python train.py --norm="rmsnorm" --bias="qkv" --parallel_block=false --max_seq_len=1024
Each number is 500 + 25 x the weight over its row's rms, rounded and kept within 0 to 999. Layers, rows and columns count from 0. Numbers have three digits each. The size before them is the row's rms in percent of the matrix's.

# layer 2 MLP gate, 512x160, rms 0.0753, rows 328-333, columns 0-159
093:523453495448543493515500560499455486491522527501520499478457485511488507477514467485547433497517530496497536510495447513481497480517500542493478496466445490495476530529482528534464478538489490505520493506492555510506496476508532513517509486500490485498532515542483548507470483452514458500488528524526542466483479509520532495498511546502531519508469533531510537515498482533492532482496496505514456485451485498526474506522522540487505529490484516529519484488513495481503500461529479
101:521499501536509491481478491502467530500507493492534459546494490533507550478426476481489491476516472492479478509518527513471438488546519495458492484574525504519482469530539459513507504486496496500537502535530529492517533478509517517507477437523532515499505506516480468520459489502515442464495488477503539526493497498524505464522486519531491514519479478467518543488490524509493509492499469477506498485461500534478456531499524506514517527494501526489501504516529513476446446512522505
088:512496504485533507527548499513513510494482513524502500494524506485546486476482517449530500466461512529503483484512527477517542474537498503519478488521527496501479488527560515470530493522548516494474489473501468530490471476500490483482543500498474518505500478538507513496540463490481495482502587537474478528534544508516477493489519469479488470521504501508568503490513559524518528517470481470471488512485542478475478510524470525464457462492505502516518448518456491515493518475504493
096:476525496439505508525504514519470512473532475494476503490451538511520533500552465507515519484495557529540515488507546539489509459505512510481507503481491532461493468492516439495474507533484542484502513445433500551540487482537514496511510536491478471468507498507486497520543460517514442504507512508488481487548473526506470500514509499524535479521534505492544501507521502506502517501482477493521519547498505491507479525465492457499504495491504491511524493464491447549489517481502497
109:526497517521474482501503468475502516488528509503482515498534501486493513451474520524507529499454482536521509455504522485500479530515516496540530495549459510547487441549503482492542498473481478508537494539461491497503492463476494520543464514528497503510494470558526492468464464480530491509538530515483486511539519498504531479503501510469511506513485490523501516502512515454468463469517406477479487499488504524462504497492528466529441525496480502502496501505495526475536469500497492
115:538494460497515537487517492459502494500496552442487480495529507474541511483542453462497535512519521530462464461486487500461493516460532496481491490513468466522544482482496511497476511505515518475475510491509492512481529506544495530505494522512474532506527467486460501542515467487499522478547494479510474450466450492463510483472518492490518495488500506500516504524490513489537498513523513494540483493487490471482546509529506501539494523523448517502472478509504451456488546506526567
# layer 2 MLP up, 512x160, rms 0.0702, rows 328-333, columns 0-159
089:490518507532512493429512518516511485505545464479510484469504473486489518502501548536472497476463457522472493525488486496509517509469511451507502527503513562504527486527519493495433480517449512475483499490520587537529478490502519463497482459505538519460500496525479467523490466485507521446503501503463489484454536503493525483527524478502500487500505456509494503482496498518494464512476522481457508514549481481516523495494483495491510480484497479507542485456464494518474543494478501
104:522492496508489528522478511522466494509497476488491505466506501456506476533519493551539504498509505483535530514526487480465545461488444534525539489519471471491506532490530445471462528533466468511442544461517472512478484527490558498505529495542527461504526485486502492541498509468492478530495467527465532534491519523492502493496520515462556515513500518496489475505499468461458490518517507526526486512527472515538487513481490469506473499524493536473490507514473475513533520473476506
094:545506487531526529518475544546532492512526482531523477484503530491509491487522486470533451495523548480512501501494536499478492478504524526487468563515496463524530535471481522540444448548508499546488517495446529502505538522474474500494494438493516526491512468513506484516499519533473476465500523513454486519525512535522542511474507511520493471507496497521517529512520478534518550488502490499506530503490513510531495512520448492498498513475532517484469478487486498511545509463481476
101:507487494492502520498521501474543520521506508513503492511528472502480490517474495463501483491515532537453459421483502473512517499490474541522490480485445479533520497478500532568527478490529462521469497509528514491455565489486507463524543507497501502523543482492469518508471498497491493453538506508474534501508549485507514480483485513467511500492485531506552461543457489529512497519541479508460477473524516501502502498492567528497501492489457540482489502514511510488501525468504485
105:510485472529497528505486503486466493490474467495495438500481496514528529520485495529513530447487491488460534535496492507533497529506498448492497483510514500536519497485498503488503506513484510505476469457491562479484485481488468491495461435534474487490497474455506474474477506478482480515525528499493572518495515479493533487484462498510548508539500525516481491536505497519509502467531429484473460507472511477547478517470506516529486531474478483496537473509509551510499477438489509
111:457503549498485475523502527508490493507519479586490481500511501527485493517510525528480456494448506485525517533498497476562533503517474472500526498499493525500483563504530478524517497474497481515529532515503529477496521509509480500557517477494497472503480518500521503506531508533525458503519496487511534540524520504494511559527501489445487462498511490502504550496505483544474484513485496459453471528504534501541447518516504471482494517494534499503486527490487529555502451463491500
# layer 2 MLP down (transposed), 512x160, rms 0.0729, rows 328-332, columns 0-159
092:446495506522479541430516494503537469502449467496457532434552499519472528496467510518494514484472517504445481496495523534549504506482531482517484482532513517473468533504483511515479517472499519499480494512487477528533521499473483503487507541492502542485486504515500507484496464485500487488531499478454478513465495473484445474519513448511484522528533463534509558506504514515542488496493469462473519531522474475516496497484511486503480511513478496538499462467531529506470493506481485
106:518517549520541493485563496473495525505531506522512487483502474514499510524481520481500511453469460496543508480487514492491440527505550507474461482483495547464488499466444498481512493477522478491495511478484535489517507469508491516495508491484484463489558518480463446488502517498540511513499508512548488518491514506495490510513504463511488531458511460481492524547470559492535485537511488507569506520516527478499468519512519508512500515513474455505507494516537541466489538528512520
084:544516495522507510518515514507530520502532480518472488495496489518519483473492534486516492493482514507466514488507480507565491442501495491500492503525510466517483526487504512504487482514499518560521500511538483491490511500499470491490524436503506582529429501509500508511505492536488501500476491494433504513501535537481474529522515484523471521552495525535497470515513505518481523507486493495490469536504501443496510500515535533520511516484497565502487523485465572511510485490505421
105:497506486489522541491516550510478496496511506515472465509486522551505510497538525469491492480510532516472458422481513524483523453483525512463532447444479543484554461503528493515493512496502521543542515464498520530504487464483518466531524513462463511501541553491463510518503501511538489465507492474502516538531519537482468489506492480497533487484528452519543492533518522505519498516504487480497523481495508539503492498491529518519522497487505508491506500511516481545502515459522540
108:483498478495474505482510520509479518491504500523491486506479489521505519503517488470479501445459482543501544519524532528550496487506466458490505518486553554498521512500479535478483507462499454463489493480489484489543476474522482508479502492483479531503500522478529510510544477501532552482498450504496516485508490489456507460506511524482477448503464498482484496460505540528511492507445499487487514460565501517482447493472476497522493509432534478521506454473504491527505474530517473